Part of a small language model's weights: no biases in attention or MLP.
Each number is 128 + 24 x the weight over the matrix's rms, rounded and kept within 0 to 255. Layers, rows and columns count from 0. Numbers have three digits each.

# layer 3 attention query, 128x128, rms 0.0472, rows 0-127, columns 64-95
090097140141077076126106107128081182077137104085159107080168144042137123142105165132095101064108
074131150128121106088113127097161159092191083131137101139162102126156146169110157195067142093117
163068140126114163155095085198096102133128174138076101076160139121116198156175108135144122137100
149144123097100115106107101125077125119125118089145175069114112080184054149114127060117133104190
170144112100136112126157171128077140173146149111121109152102127143137139095075123097124113148122
111116122122128050149151153178086182132096139085157121190154121068134105122159125114141131180119
140147071134118117171155132171111137095126101133166134159121127127119109142115144115124152139107
106119138096143123159126125163139127138101111119130097133147101096116135104143130142114104123104
171118116133078142112113111168099128157131128183144121176105142203156205156115118032160152088140
117158097112131092153176149146118119102100129124148113091106094096127115090131173143141146123100
144132128117143098110134100137089168167128105135146168113172167124115142075085145134158109143148
108128126105131094148137128145110106058126182093128135095169146139126127126164121133134161117152
173130139126186148103125095150106138147167154141126139126142157086120171112164120153127122108171
122136140162126180116118120115155112137134138160119136147126137115121182117132113118114129146113
127085132130121103084181140126147142116106134122167146120127119154123111094106118160168116116172
109110099084130157136121107122098078147169140099136157147142117133076154161153154158149174136152
159130107106166115124128145141116136162135094118109141111121140161107098154110131138134115137103
152125092126171099131137123119140142130113163110110150112125103119098081127153098101177113170154
134124116107142105144139116104150159122106167082129117118150109138128129112153121119122142118104
128115137118098127140110121130141089121156165102101126150109118143139121154129140095142148101147
089135134099133148148144123135131142142085116125097134137154120097118112138145115149136115157115
121097128105050117109103145143154118107151101125149119128138124140104107126164136110159141084124
108139107105122121145104094123159123132121125134101101137133126111142148131101134155146106145097
120130114153102137110125097145126149131146130163186107135115107119109167107103179097157115104133
124135092148169093115086123097138149051130119140109115108082154124146128141168064156132165086144
161115110164121084120130177161115112157171047146114148104111176138113081181070164108129180165144
141150119114167107189167116124117109119101093123084155139142165108091107186098126192135158143125
123114136043113132116104076138129135112137115106137152115119149105124125115137154149152159160105
111105115140120097129115149123152148137191094082087142067112159152115127171130128105137106090150
166124117092063077086143086129165112168092164130097151141139121182091118107115150119166131097134
155077132137056085135163149115153126088187144097123101130132161137132094158125169139120123116148
130114119140099138153088134158136095146109102137122134121143089117098152121106141149137140134121
125125120180140141149143115124185112126099150136126083164114104096135149139119134119121106133131
162151159111143111170140177118070121158106130124131120141150150101090121138132151134139152150143
126148145131098143130131159151146086127132137175095129109171114137104123137139135133102145138109
174127120156072120134164107151114122107131125156165118137126135146132112143137156131162124156111
117089145131151109166126180137111120073166142102108127078145154146178132138108114091149174121139
117106131156114166136136080163154111143114098133140132101129170078133117139095153108124156144106
181153149158117128189159079123143079134139141099140142151119116188135152123120115112126114100139
135128126147081118174130131134116145133128133140168146138135139132113141122142187121081141093163
108121144080117079097148156163174134099172123140137055083110133106167119095170129145095174079134
159145120132132090127127130098133142125108155131112127103105116128132109116155113130135139134073
109127130153160129137133130139163125120126138159136086097149172118117141109126118104128154102170
155123135107119109112131116110099132138153153134168133124120152146142133120161140108120144119140
163095173096092106076086121081131144099123145142146172122097156164118129095183105115151094106122
116127122113119136171127142103146109161114153106106145139151143104138113164165155131129123114156
083104132128123131110102140100099188071157115133136136101096145163157163109114140132148134101128
103106166156076139145135144138140129125129088108136118145136089172118142123098131149124069137124
103147111167142126117139103157148175123067155122128116156171117099083133152152093162157110102125
123103091106109121139124167152141154092166143118091113107093096085161135137123127109122147127123
129119112086095135089136119148108177142142097143136116145107161205158117113137127155115144103125
145090137155078073075153145135125106158138075118149105137120153117147116097160139126124125152136
160134115135128118129142102125125128101142122143158114119137140111137138120099159123083159129155
123123120125123115115148133161146120142142109076154161106119107132138102133127103118143080105144
133119122097117107121104154099089132111143124127146098098090149148138132120161127106103144115127
107099158064073143125194178139128115151144129137113104163160132133131119112126142130152143166101
137148125087091146123074088105111094110141124081137132101124139094118104152141124098159163136122
128166113136108113094133133080129097139160098118134161105120115091142144094128122103125075126140
106116142078160115083123138133127123100108160112105112154113154135132160114117093110130095118175
071135094066150130165124170150119121074070167141136148100076080143155049143113140107170129131132
135085133118131151076107138182122095099102112097132142132146128134148132162095105139142146123131
116145121153111165124109137124099088134131078082134133145122117087107142094145110127144143112127
123112094116113126096126125134157099134112098117131152113129080176107136099115155151103125102132
140151122125128146140114149128113128112135135145149141104127129121141118112170114130130083104119
137137144139163120130147140145139114128138182148118126114123159126155145098145142113117164119147
108133096102156086111095123120158153166134145108158128121144114123148136159118123083097107112106
145116146114159118123118145192146127146164131125117110148135120134149167137119121090097088122118
128144111108149148162097115130092153107113137096093135147120139151122138118142145140139142122126
151153100127102098119164174145167135134110091128121139085140086112117141095114135110121132095136
132117130105110139136102158154120144109162137119107123125150103119147117115114147111156144162126
141132115126142099108108101115139107152109127137138130076125138181141120114128142147156165098134
127127132188109129121148124155132134127121115128146136138107110106130111116162129131121133154121
084150119132152109093166148114167114138143101129139114132141117101116149141129093120127094110099
140173116136138111154109094152128158167076152101125131102130124153085114096105152099151096171127
128100098132135107089110121114134116132119112153142108132115071127162117114101105112136123132120
152147121132150088135140111130118185136107123099143127116126114097087147104139132129108152130134
115112152157110155106102123152116084143136163122113117097151139136107120113126123122101147130133
106110112128115143092138151093136119120143146154150154145105089159134136131121077099120130105124
160124135139116139139141147130158139126124126141155111140118116122140137161109107091121114109091
129121153117096138149140105100138121114121111160109155129167122113143120126132114101135106127136
119144121131114141102167098128108124184140112172133119156097132132144136114134103141124118142110
168140137132128145172106136127124107137141078151085134072131189135171131132100152124123178096098
144142116130148098127096134125161118114152149126142125137119118152090119128149104119116126113137
111107130128127108093120108108152175127124108141143139126129157161112147125110139129093108123146
127118126107132158141129131141115096139134135114162142114158132140178131153130140135085142113112
108093187090119144182133121154118115110131125157157118130158122119153132159166106128152131100114
137142149118119138150155156103149152104143132151126108113142127154098154139152123099073166113129
135151097096119154105097126120119178155150158138104144151123096112125098191087105157120094159135
120157111178142181133157125137105123138133161116126115158116170122125119163134176171127149118088
072116166150115109134146124116141100145149134151114145131124152095126141134147100103126132136144
122139085103090123129115103126156146119150131122130111134072131154118129105132125155131151162090
127108135156126125127120152096124116138091154143112127115132150122113157141119122140109123101134
122145146057103179168114169119115155119136175153116099134192131101163122091114105150117143145081
144121143145127098119167144128151173109141140125157137143152114167110163146106135111092131108096
086139183115140129130086132140133076086137130089103142099117100104135161103131110143127148087132
131133152110111142128108130167109103108153134131146140103147137131092130075136122132146115139101
118137104127134142143103155151123172121149150146112099123122109137115090123103161152121151125142
162124113123180152134130101134119159136105134145111128111123127099145121109132125120156148136131
169132162155179102093118094151076153136164089134151089098143150170106103103112152139096148158116
165106149143123136126113110157128104132171100158165122106148195158098124135161151175115122118139
150145098144083095137152139126130116081120097121091130123136124097160143082134140155116139080127
116105157122148122164120138088146143133134138141137151171146092148081160134087131092124102103117
116163120100166134110100134092123109117098149111124141095164131135168112089104092158097134145138
107144132134157099148113140148147130117127130103147131117109174124155120121131153147127163130096
147128165171104122149093135118134177101148143128137109120140108140152166172099108129106132128137
133141106143120110095139076116139133126155127105143116117107176121159079063100142101153093127110
115144144160121118118152133138128090178128145143179134147147107116111140154118130098116087098121
173094131131130124122122135141133098111113097136119113128128162160144143144132142150114160082132
121108134143148183092106112116080136140138135184113154093164067151102149137160136161152111201201
153134162164136152082078175129117127116157136123116122068159148122155090101137127147120155075103
080155126121107179129129102154120154105100090144085133136150056127160113135088101103159087147127
130157151123115182159119122114068173142080141136100114094156123135143117070135103141153155149181
121132119104145151155144115115070211103127126105098137134103140148128112061182160096088161174094
113096155122152131113157097090149079092157101142156147102121145101163162105150129143122118123116
099111152156090165137144132112130115136168083114133108105124196123158135135136131138148138158129
146132123132124139121153113118113113138119132167141114120142131119161132132134174143114129112136
159104127138167125147112137131124127125157102114175135139116141160118116102164131097148146153138
100143130158129109117110116151117120126090126109128137125111113144163111174072143124123158100136
134151112116125121115097136134144120104107113145118130104104151107102134112100145135128122074110
195099144146168111107100163143151128050119131154127089110110163161111132112122121176141107079134
122107125113140156118119107110115128103160061171114116158114121138111139125098149138106126087109
112113146129130113134165139143145098139112146172141097118115165116103145117119089091145099121111
112136125106116164105165114156149109152152106101139128095109155143155157105167102114112114110130
168108130135114075132146167135144156140157128086176165170081142176065135128191155158104123136116
114114145143098077104100114137140156079094136128152124121095111160137125113146169108096135185154
155127113144164103101128119126126185113147106147137082093147123125113123123108121129086130111158
113135121150144115099133144100136141154142110120081092131119149122143120145104110101107122104149
134084164128119106085130116090156091118145131105131105148125168152080105137100144127099090122145
# layer 3 attention key, 128x128, rms 0.0494, rows 0-127, columns 64-95
096112141152108060122144142098097164143158184120133105141180110097159145153089130151156174115134
111151089059098088136100111063138104136142129084129155135096156144154125152075082160079126119158
086079098088152138132144155179131143104195113178140188154151113091167111121150149108095153083060
132157161123139105086114093141108109151145169150091184144126090144137073120126105127128085099098
158164128122143144108138084145082142135128154124126148137181141159122140097112125172144126130128
142137166128082091158118122144115108089114129113107137108113151131118127173116158129115143125111
138151118146125091149170118135101128114107122129098130152126134160135141130120161147105148155154
162103116151122133153126155109143119110166060134149093153091148101085137130188210101121104145125
110138136124091114156105149105126140144105152110107130160173156170172141194092105117175134110124
110161068156133138187144159177144128119135135143132097115125119114090145147111136158132162145167
189089147146146114141165138159132157153135085129159145118125173090177126163125148119133133159099
151097103145121129110112132133129117071141117160120134136123132097147156114142138105139156101101
141059160131121126137146157166166154119188091152138132115119126126136166173158182092123163134112
125118130075155199129146122091110110109111173102148134143107109114152089126095121128111148151121
142123072151129100186112119110145165148154150169116127066110156160108078134117114106141108150153
112137153145136112084064154118133145103091113189148192168134103097108159141179121081128143148096
167136137111101134108102113143155126127137140130136110135149154142135102160144114088111104135121
133127132118110103146124115106151126115131134187150102129139129146136111084128116115127131165112
111141145131162127128117125122088139131122124109138106096152143137144133078099127131092090100148
137122140088111105122123111095128111126144126150171153135155097114134151109135148160109134160113
119165098123116076170110117166164127144158150138079151108114090114128147136133136114128150145129
125154110167168101122115125137081171142092123125125158115106074125079168141134167147120125121122
096115114096135090120131151128128087129142107154104148150108137123116134136088135136119132132155
119134146123102110180152118145133140136128089163174089118130111156100090133124163138126112136171
114125167138126161173149122156150113180125124103125130113097145145112114160136093136136135094133
133119122143130089141098101147124171129086094151155110131171115159147133133152105128136112097138
147119133145119153095137112133138131107152140143131151130131130091110108149158123105121100140127
098119080161145130094129141148094158140128107161125160123132115096140166134128133129111160097162
126126168096100165143139128097113183118113078118132128123174107109055153105086125137117112164128
124129129119086091152098124176108145120136148173115165131149145144111104091132173135079121189133
148101102121184104131139077154116123137124136097116111078097104119083115145125119127105111107123
093110119144129122105117114132108120122093133104127137147099131142152126125098130106073116082137
109128165126163133131113128110124088121138132117122088149112091119111150114105139121101137110115
165086160190136153102101083142093151168093145117168137114165146134136115159154144139109063088113
122120119134086134137099129133109116121130165131146118157114109131163151158173113101139105119116
111141111142159067180133116158157163109123130106107131104050153152137141126114165117143136145127
139117102117101105164174117078103112129127137111131126150171133173131153142105164155142103121109
094155124138114163179161158136155133153135130130163128134172129080161181133166084133130110133114
138134121086150126143105151097188089081140098161159136122136106111149116138130156116112097131121
191133150147106126123186164112165133080095190134132129148156115150113111076096190109126110129130
122144140127129101189144133152129132148102139124152101108121143121115117110141111107134092114144
086114117103138098128082134155129102128137171114089133138096142123150143125107147110152140132154
149122129128146148140163136104138115112119152116145106107136146140112134132120115139113141098116
133129121150119111139113118126140158120148118103139125140128142177137098102128141122118153122142
129129134083100093135119105111147105147114153132139168088127194158145104147133095145139161161157
116143106136129105138134156131108135101151110101136159159124111122073125093103116154103130116119
132146111142143144165148121133120118125090130142134146133131143123119162173173124157167114128176
129117114080119142136177134148115099110096131131112120135142133108135119065146166129144075170123
108142164148136149179083177127105155105168111186111128138111127148139127131147153126155096121102
107110100124128125151133103115136156182152095148135117136111149123121106134103104105087144146143
121141164100133143169122143204118132183105099141135111130130092134129141117134108121150138095147
114105102112118084156155096132113143142114095092101149105144157138124115083124105118115117119135
149103134122157108132172070106110161119122085092098083119125142170147149119072113122119155081121
181129134128141159133128100131133149129105109134084132118107129102124120167138105128168126154106
125129130159144141134141084140138132155100130084153095157114159125143099141138103153123111111151
127111167109158148116091099153070152174122132139135137143126116115160190146152162131097119158091
137157121155139157074162148133134125109121106133127096150099138101144093125101126151104163156129
145138136112086167119176109133127129114172112126053145160084108113136119130100152109139106151126
155103134117096118103166138110127087142129129148132136136135143170134169106120146171138133094127
117151138098109128134144106130093119164098132174158118094154084116101146133120151117142124148126
120124120115151154146190162135114126154154137137119066151155132148146165097123111157124133150149
123116162150093171070152154110118129114149088152134168143107137069121117102121138129112125132119
138146108100100147123136105120140138110107146115119110104140142124123092112127099077102089157153
121113139133115167143151134126088120130133137140125152134151098126153155179127120151158122115137
137131127154106092128147104124124134140122144124092139087132121086122167137115156106148144128111
140088133168135128120168155097118125125104140175135128088125097139135122172132110115124079143143
154122117107110143157143092130140125134147126144139068143103124137113131104133130135101099149117
120131115122179127123102178098097127134109105115097120121147142140109156143119112126141147118115
135137114117115134116131121113142117111161106142110101159105136162137139127109110113085113129157
126103101095137128129103131130154115150131112110132107104111111131147121122143104150097129112085
103088148125165121100122141094113133151117129108119137092130095137135121150118123132138121097118
156129160108157145135112108111129148140151136153131112182088121127135122123153161164125120185140
140134106124150143132206119133120127140123078127120123126078128123134154122115106150117097116166
109110141094126132116092129103131136151126117132111126082138139113102157136126175109161106118096
132151159097117134135158140094123131108133131128144127154076120135139127113111135149078104146155
175123109127162127091150105139144096113084130131148128100159143076085138120171125123167128095103
162108126133135135126080123128119094158120166099124133148124131130159120127170125163153156151094
151161108115124134110146147114112103122137124122099123192095123172160126116097102150077132123172
146139109123109104108140130151158117141107122120184094158145137151147136144121149141152130170110
102136167154141104159099140143150115115108128107162146092124095139128145085093111102160123143102
099147124108121173093086166135134155146154151158115111133108128120111120153126134127136114145133
145123150132139118120114147143120139142113138120135097089138120132107119107076147113142097106127
095080102095110156121115168087114114155144120103145148028130119153189131158109106098174123136161
071140156119080133133152162149148127125111147083136114134126089154137153150130113123095155098123
127097120126098132142101140115158081101130140128127078120112110157115174103110133094176091152177
130155131137182133141120098168163142116169137126192195141132108110153164101095077205098105196128
125164076159126114173128093129123108149102169069156124151102116148155146138131143136113135074154
156134113132136107140116103114101130130109111111156131128148145119144115170127117081110142133090
136159139109114113152137141173147170124121138128094160174103152151150103130101129108128145132144
166129172123149103110154106111148112158075140090107112150129121134126128097130107146137164161097
101140101110111161132137128112093163170143151098116104103148073138098081126155134143175124163145
126098135133153112146144143101149158093129100147133080131168168155189116125123117129096112200144
087147163134147129138088128141123166112156123138135132176156148180110179107102145110089153099130
125138085150117138100093147104108137153129089143104129126114151129153142109139113133174110130093
127107134146087150157150168153146096109082096167116132114104115107109094128128124175091068088154
176163106184108130141097126181181115128093131120171133121188142120120151103124124109142136135091
132125127099159144063127085159110133107136149099106124146183183156119136129104108124093175054104
108117140110151117139179122109145109126127161151144104125116100109140109137110133134124121127140
144124131122113143089097174114168125129152142145130129102097142113110093122105108112172133153102
113122156080131139160168108114127135092129152126154132088155143106139115120138100159168221163123
179147121160137125132101147118095120136106140131128159105133148125148111122141123121139100143132
152152150135115150124138140153114108129114115096162113153137150104107167140145129149164134163100
147096122146140136130118119166124134103133151108153163126141139205178119153105104124087127091095
079121155142078152114153101163131145173117145154141157166127140117152172147137087109124141093163
149152109160165142109148100139162116157136113121122119186115122146132122108145167144089169141084
188167090136132156080109155129161090165098148124152178123102125109147098172154113104192144094150
140156103119095108135095131174153111145103131106169109169154149163110153117144127132141147137136
150159097144134104132143098086127105103131147107107126109083123121130118106161149110151110110136
109097113111132127165075175141094141160154130075124078099088117117097134125088158087107111154132
168116106113148160131108143135144127115155135126111171137132133162141146136121136142101136145163
154160096140130137093113082132117161123148116087171148179116162123133123137168133143131170136113
132101140109186134125105133133149121110122145138095165156151141156125089132121168159063103121136
137149115137168173180167130124100156112091104099094132127145124145113111185176122136149118136153
104129124151135102161123126137166112149080132077181097089139079098129141091143125142193131110154
100140112162101107172121084084123156181131150067149169127110135115100144114143156163210173145130
140127116139137147124111141132131133137099152148100135141124096101118086088165117138098123141080
173107081152151139106151111137118145121144126156112090139123109113111117133136141175122121177109
153128112111120138113133082144154103107090137117077111130159131133088119114129144126139163111127
119120124129100119132095122172137101141091134124132135134200072129108102128094155161089104058119
167116126112156111131121112127159098107141148141106137083146156145172115122138142113070125093109
122123150112108153088136120131124160118132108083139138115148119090115079095128111198131077102120
115140129173111119127119117114162131136126134119105142124126085154119126133134165147125125156141
137105116127127153132142137182133137079138099099147091149129166124152119139154130113154110115139
153099059136119121098110145097088160138127167121067162095077056105123125145143141182157128176130
150104082143125126125101116122096098100126126117112111136123058097150134031172104148177098109087
136151124135092158133091096083098105141157135083150121131114126099102121096172152094146137093102
110128131126127119149110102152126102128152129122132133153143135113165138143164134100139124128101
118094122080120152145124162181083105097133080162154154124149147163121104145121118123159140147111
# layer 3 attention value, 128x128, rms 0.0541, rows 0-77, columns 64-95
114132107093126117125163107160115119137144130150126139122111110118114117192124134154128110134170
144107138103142135126089172130142134108090087123123155121135137132097080160117110161126133120112
136129125128099147122118149149128106085105129127123110137147122154154168126174157109096130136108
102153132102044123167156093114095142133119097150131106094160160129113126184138143117199132100162
083116145171156105140085097116131163158097153104131145109170141116068117082126088088120129064102
101097156111148164103107175122164136162129163129137130130134163148141148143115136153112141128118
133100115115126090129128110111128150141103142096103119143118157120093149117121156123160163144127
118132145115119133110101114120152117151140095111142119113113141145145161108141162108113162114125
136125142159064100124194121117146139134163088089103088143157130183133115088139146136083128079149
149139126099118163150105109152124094137109161138138109074140174153135108114158157098133085150156
128168098140116098123141081125108076144155155119090154079146105135138121085125124161194147137139
142106092104129098163144077173133109176148096122179125110116128108101107141110149115161141122126
117118109128142148182151067111084089181132126130134160077131122109135159094138104101139168146201
155127115109119132121131129155095143137110121089080116076129140140116105151087116147157144146125
140123159147091141096110081144133137108101119152143142137129144169115156089158155112117103107153
096158129115153133099077106143147142157135140092096159113106115114156142126120129163143146164129
152101122174140081154132165146108150104159141173155108147165161145087115120114121144143094119151
102181098133172112164126125174128154166135100101104125135136134133107139149126142121141118172121
075148067160151137121107102160153158177139139127145140098141122130112163108133120149165103132141
154126144132146131101119127142115114168154160180109149096140127127182117114149106162084151119140
142138070117090133106118109100129197154143177110109136129117148165115164101164096149133080169140
137093113113157100129118112106105147135117099126147127109178167147099106153121147155131160143129
108116140103136124133158164113103158131125095113138116155197184128121151120160129127140109142116
125173122150138156183076106156171107147164165135102191096140117119131104122148095158109107128136
086093121137152122123071116100145131168157124138127127120131131158131094131097120140139147121106
111119099133136178124095148151128146114096120135130131158136128125138144201155146133124145143127
142100159069182133113111165137150131086128109150134149159117157165135170108133127140160113152137
129113157142118125129116093154115138102142110136149148103130141125112122112162125125140123110141
113138192084131142107154153099062105086113140134135154160158114147137096119113137136121108149165
177109151117086082083137175085120117104105152142086185186071126130115118089122095134111089147111
143097162131109128156059102120090118090125094133103115147171150204123126139149122120153169146135
124118130129124125087100132147142141116120151107106114145074115137117132123121133091144116141110
125146143119111147102180147143149155130090108132127110145168126140131147094161147135101113089117
137117152147116115172113141120135123135156102101140138121143121095135109133142149112132108101082
132165095141156106152159159101130157125155110154128138144159129101105159163151093162101127126048
151151149147102122113140112094152168177122136139099104108128130150134144112115120107142128134132
093148119142102151125130191146102105168121140164136138181100123139135159122134136109135133118137
091133116103112137164130089117149134154161140109096121102142124140148144103092167117115137173129
132167131129130156138104125165107147091149132076151140119096150145132115163127165136110158175138
124148116104089141084159139121124152111121098106122132116109112147154135175104145157136121152132
120090103175132136165101157102104148113089173134116144128084127145129156126097105071083133168122
101105146099104150110109160127131117119102101103092113125168163143133132131136156133147132167032
092156103144116120133147147110128120133100103110090109186165145145150170185156115145129121160116
132116133132125095134129124115107091142125122141128124156152153148113130137099131160122128122085
102117146116173115128161153126086124119135144130119132105131175120149088119139125088119127139118
146137174136093132143112072145124117128143143135096129063135148132131092121110143146146135083168
136127116146130140159121121139141137197125118131147184097157134100097149162111124132163147109105
086144161109134123160122143113116116102132138108112150124121110127158121129095107095166113121122
130162143124140136109137116119119149133132118122127142104103132124121136119158155103116128133161
121163106091133142155095139098105185113169123148117153141119161117141137185183108162112087161165
106159156135186161131152142142127098094128100131153086109164150139144124144110129099142136131177
143158126133137114111125114139116163126131091138123158115117107129134127143157102146092114118085
077145103169128095062105136156178151157115112131092144155102161116118143157139145142150136180136
123101094144143103124117130122162122051164157102079079151122141111099123096122143121154143124137
110168161120144124118097130185170105116092092108117125118115124112125148156131132154184120092130
159120184102088121111107144122143132113156113125147151149131115131147138121127111126117140157093
138146125125131159129103091123161139153120196083083106086126132119139138075110087120151151100135
113156091163093105110147159128096151121158083110138107151090119146104117104099154118112092138127
187113160128089122140132112114109137105147103112130122077156117152127105134121101164079159126135
140117080128145120183163159113115122179114135115147136147116120109115158101146123117124111148105
124123122112116123145138124150115099133098144121111106110131130111138113126120123143131126121133
165121178151118081085146196155122110129085152189134108152135128141155146112135157132100079131118
108118116159096151101142107192113124091106151123184103122155156141122129165119120156168124106147
126157142103150103115110141124172110128109125160113141140160157128165134114130122147103137133121
156128162169143136127137136132141164154143109137176084135102154179153150106150117148148120164112
126110097138110126131160118117124092142128073087114175103128132165138126098154138130166112112146
110115139132109142135096102121109139100112142143155099133108103140122147121128102109112143121150
093178161124099120165107174139143119128071173141153130110115159152155118132145084072110145115084
101114161120110124145150107145126124135124150092158178130130140164147093128140168135064104082157
132147127108111116087166143096143127107125144107137128118149115102148126146130141135108132153161
107150106124138102110109134107097175119135122100138108119170090071058151142135135156182109124182
129119129116111101161156113182141085128119146099158135157112123136077143085115089128077071122132
142166121106127147137115117132147142131109126175112112139115130098145118165142113128131154112117
159126160128178151114087155106190077150106139092080121169141114128154115107152140128164118115130
113112099087102136103114168118156087174134108142121100130123125137141181107129139086131125114123
095115153089162140110130112180136126090122132197121154132070129157166078141111154124094161123172
147116136131138124103150139138118127124135144120098119132135128118133097111136112097116144140104
125142146096119129119094133110182155115097108120150082115124142092093133147111179113137155138107
# layer 3 attention output (transposed), 128x128, rms 0.0619, rows 0-76, columns 64-95
153100171104095101100165126088100139084110097104098127126124080133130168157124139117141100129166
137115149088136124111121129131146088136137137112109179091145162099126157146140153183143131146137
143099093150113110122158154108108136145162143135159081150123142104110176101144117154124096123163
106167150089114143126149097118122104114120158143100128158136120120114156154111134151153192139124
115133182114130164162085137146086112147110141144162102126094126130172100132131130095182097170095
146103115121107108133076128121116118121115156101114101132156187117108141130169111118106134134100
136149137103110142198063138140096135066097108108136109109135092164098084141154121070168116154074
119146139145093145146110185102136124130128140111102084136115135122100120109179090128126122096131
120132162136161080133113098117163120109099133172126069128138082135069104121130155146156104124136
127080087122084087097167153113117106135127125122099158095111104141172139104065148128115127202091
093166102117121121171137122147126160141115091134089126137095099119113127168072174093143110152127
129152203142138169097157130145119103099120126139119123135139090185118122109063169120131162109110
165133101133155142181155134124123115116103102145117130148094130133087152112140114124126149149106
143139093148088127144105129122145126114120146133106121083121131157115115163105155172131146157097
141159170164120171154181116117148101129136116132183114093144126119102152092111169136141141186152
130132038117106126153123139132145111146108178083150120061109118132117145173093106125159139111070
110119151121102135100114144155127174131109135155160139181152075097100131155136153129138123176145
120123139144104163120097141146166116155053126144169129099098108151117132148143138115138141114141
104179073123136165115208127148138136188100113117138117128087131117134110143084153130161134128100
151117105125133112121133122154107147097114122131106126152110146138090135139111115124133103123152
129125092159147144107142131147137157133159122124133107144119114134134137090132177117089144133106
150113142143092092106125149160140112109128134125158141114135121152113081101107173122141130130073
121106110148116139152122129138131094124127133125148129128130154145172101085132094156146150097144
069115074138122150145099122144091143114097133162144105064123132135129154156132114127139114120128
132190134114084151160072134157082136152149100094113133111140155141151129149123104110120149133077
072136074117099113096150116128112105114117123091122127122110193129117132115146091119107112087118
122167133146108127076176139153187136138141116153126120111133118143140160101130093138088168167125
158111128092140135112110122132082096161167158155152154108136106146149118121103114143142128152124
098113149123113074124118106083170107114140115099163198132130128124148150128137140113136095135128
149111112119152089180136159134172135111191134120138186142128106101147129138143112128090115148120
145122104112082131097076168133101123106141094138127120132118119148117119137121140124166136123128
160122201154160133085117112139149086116122147147137119117137101108125119135131139116139096156144
129090162139175086112138114123137092147118124142149131137140152160137088087107168124137113090205
135121162121177162134103123176121097112137165170125139157138158119169147098125141139098155109151
103127097100128130129135104162109122104131160117186101090152142129130103133142094117127122079133
121126149154134090143127100138165130150093164120104096103106114137086106154102111118165134113086
093143160149126151099110128106093139139091122157104119186131134169132143135180066104112091180116
107131090107108131213124157101132129144157146105123135120115137121125147172128143096096122117073
097150143083097135102080154107131094122144161091097140095142088129113144180153112115112159115083
147159111111067130100158133098129116103151150129156163090132118111139121137080167138127164124181
142118147154119178124141130121166113135167133126152114125114132087134162140177120111128122134134
142123095121130142129107143183128072090123159088121093122132145133158129113089150173103110135092
155151084150150105134187103204163128126123133140130140161136140163124095120121089125148121105095
113121099120151099141138134118127131115149107094139096174161117100142100126124138121124101127131
114162114109136111151128131143164126156132100082149159171169159157161137133103103148151182082148
119136127101096138168100157101129160137135156112092141088177120129111125182114144156131156172122
118109091121135122165117128129106096113133113101103133059112188093118154136106129124119142137125
116147101118118171123060134104151125124146140138116120116152149147170116165134069133169156135161
129166158142123142112151137119152161159118115097131125115112099180112118100127141112171130151107
139141098116113136099134124148171106115086139089154138109110143154082140099171093127126153118131
106141154113133090097139099105121134183139107118081153156127135116114140126140091124135165139161
093126106102137094096155126172164144145117135116139106138120149121125149129135143131107145101123
109118070151143110165097136118072150141114132074157153092123154120106122125103108146147143093088
132128181141111109144152149115148147137162140137112144129109137132097112152112153112145117130140
117145093066113073128145134154128133116133128087070149076099130147153100181061123143154172133162
109104113129168167133123145131102121122158152140117125132137097136125140101127131138079138115113
096152135166146133147123120128102132148089132125101092101112111150112122130097127127143100122143
093147160169100135132094144103173142149143152176144121120133076083138124133153107118128133108147
118132134133108129084121112116113139109165153157125137106116135130120119128112160159127141113114
103141148142124135153135108148132084130129127151137147150109146145149148112148136122134138100151
098108155076162079145135092131155112115081115099087144117125136143166118141111142102150120129120
130087129140120126122144115120117177122134156151149161203129111105149107097112121118120078156153
102149108121092164098136118099098126164132121130108140122164123123153104136092132164163098177143
109130129133134079142127156163153138102125171097160144085140122149121129140103104145158124136144
151120124086128122104141114109108133121082132146128115087148103130117091136125076118122123094129
151124097201124114113134132136109132102112071143178166164146093148131139105156110118122104126090
130115115141142106121123166121131119108134136124138191102131155114107142112126129162133116110134
129114132120124158099105154152120154136118190159115043060090112137111111110098110132130101135156
119111139140070107148143146149146105104161139168130147130151149115123111137171116111141137112140
121138160104156124130168119129130158096123113157114144150137117113088106106100137146122129179129
129139151112170122092149086120124121163144128089127147173162068107068144124093109147179174132131
098079103087089121157146138133177118082140128111140156122083169118103093176154129129096134130118
083151120129194117147136125184160129138169174111118100111129119123111128130134145124150161094142
114135119128145099103111161089134091140104102125174150097140141135131139116145166091088121119150
083152105128109104131133216138113129162108183176114139139118146125099151151122123141102130113132
128126107093109124149115138138112088119152121156110153144115145119172141155143161134128096092133
084141108137097115156149135174099129104142119167140085145142161120116131125160171097122161148104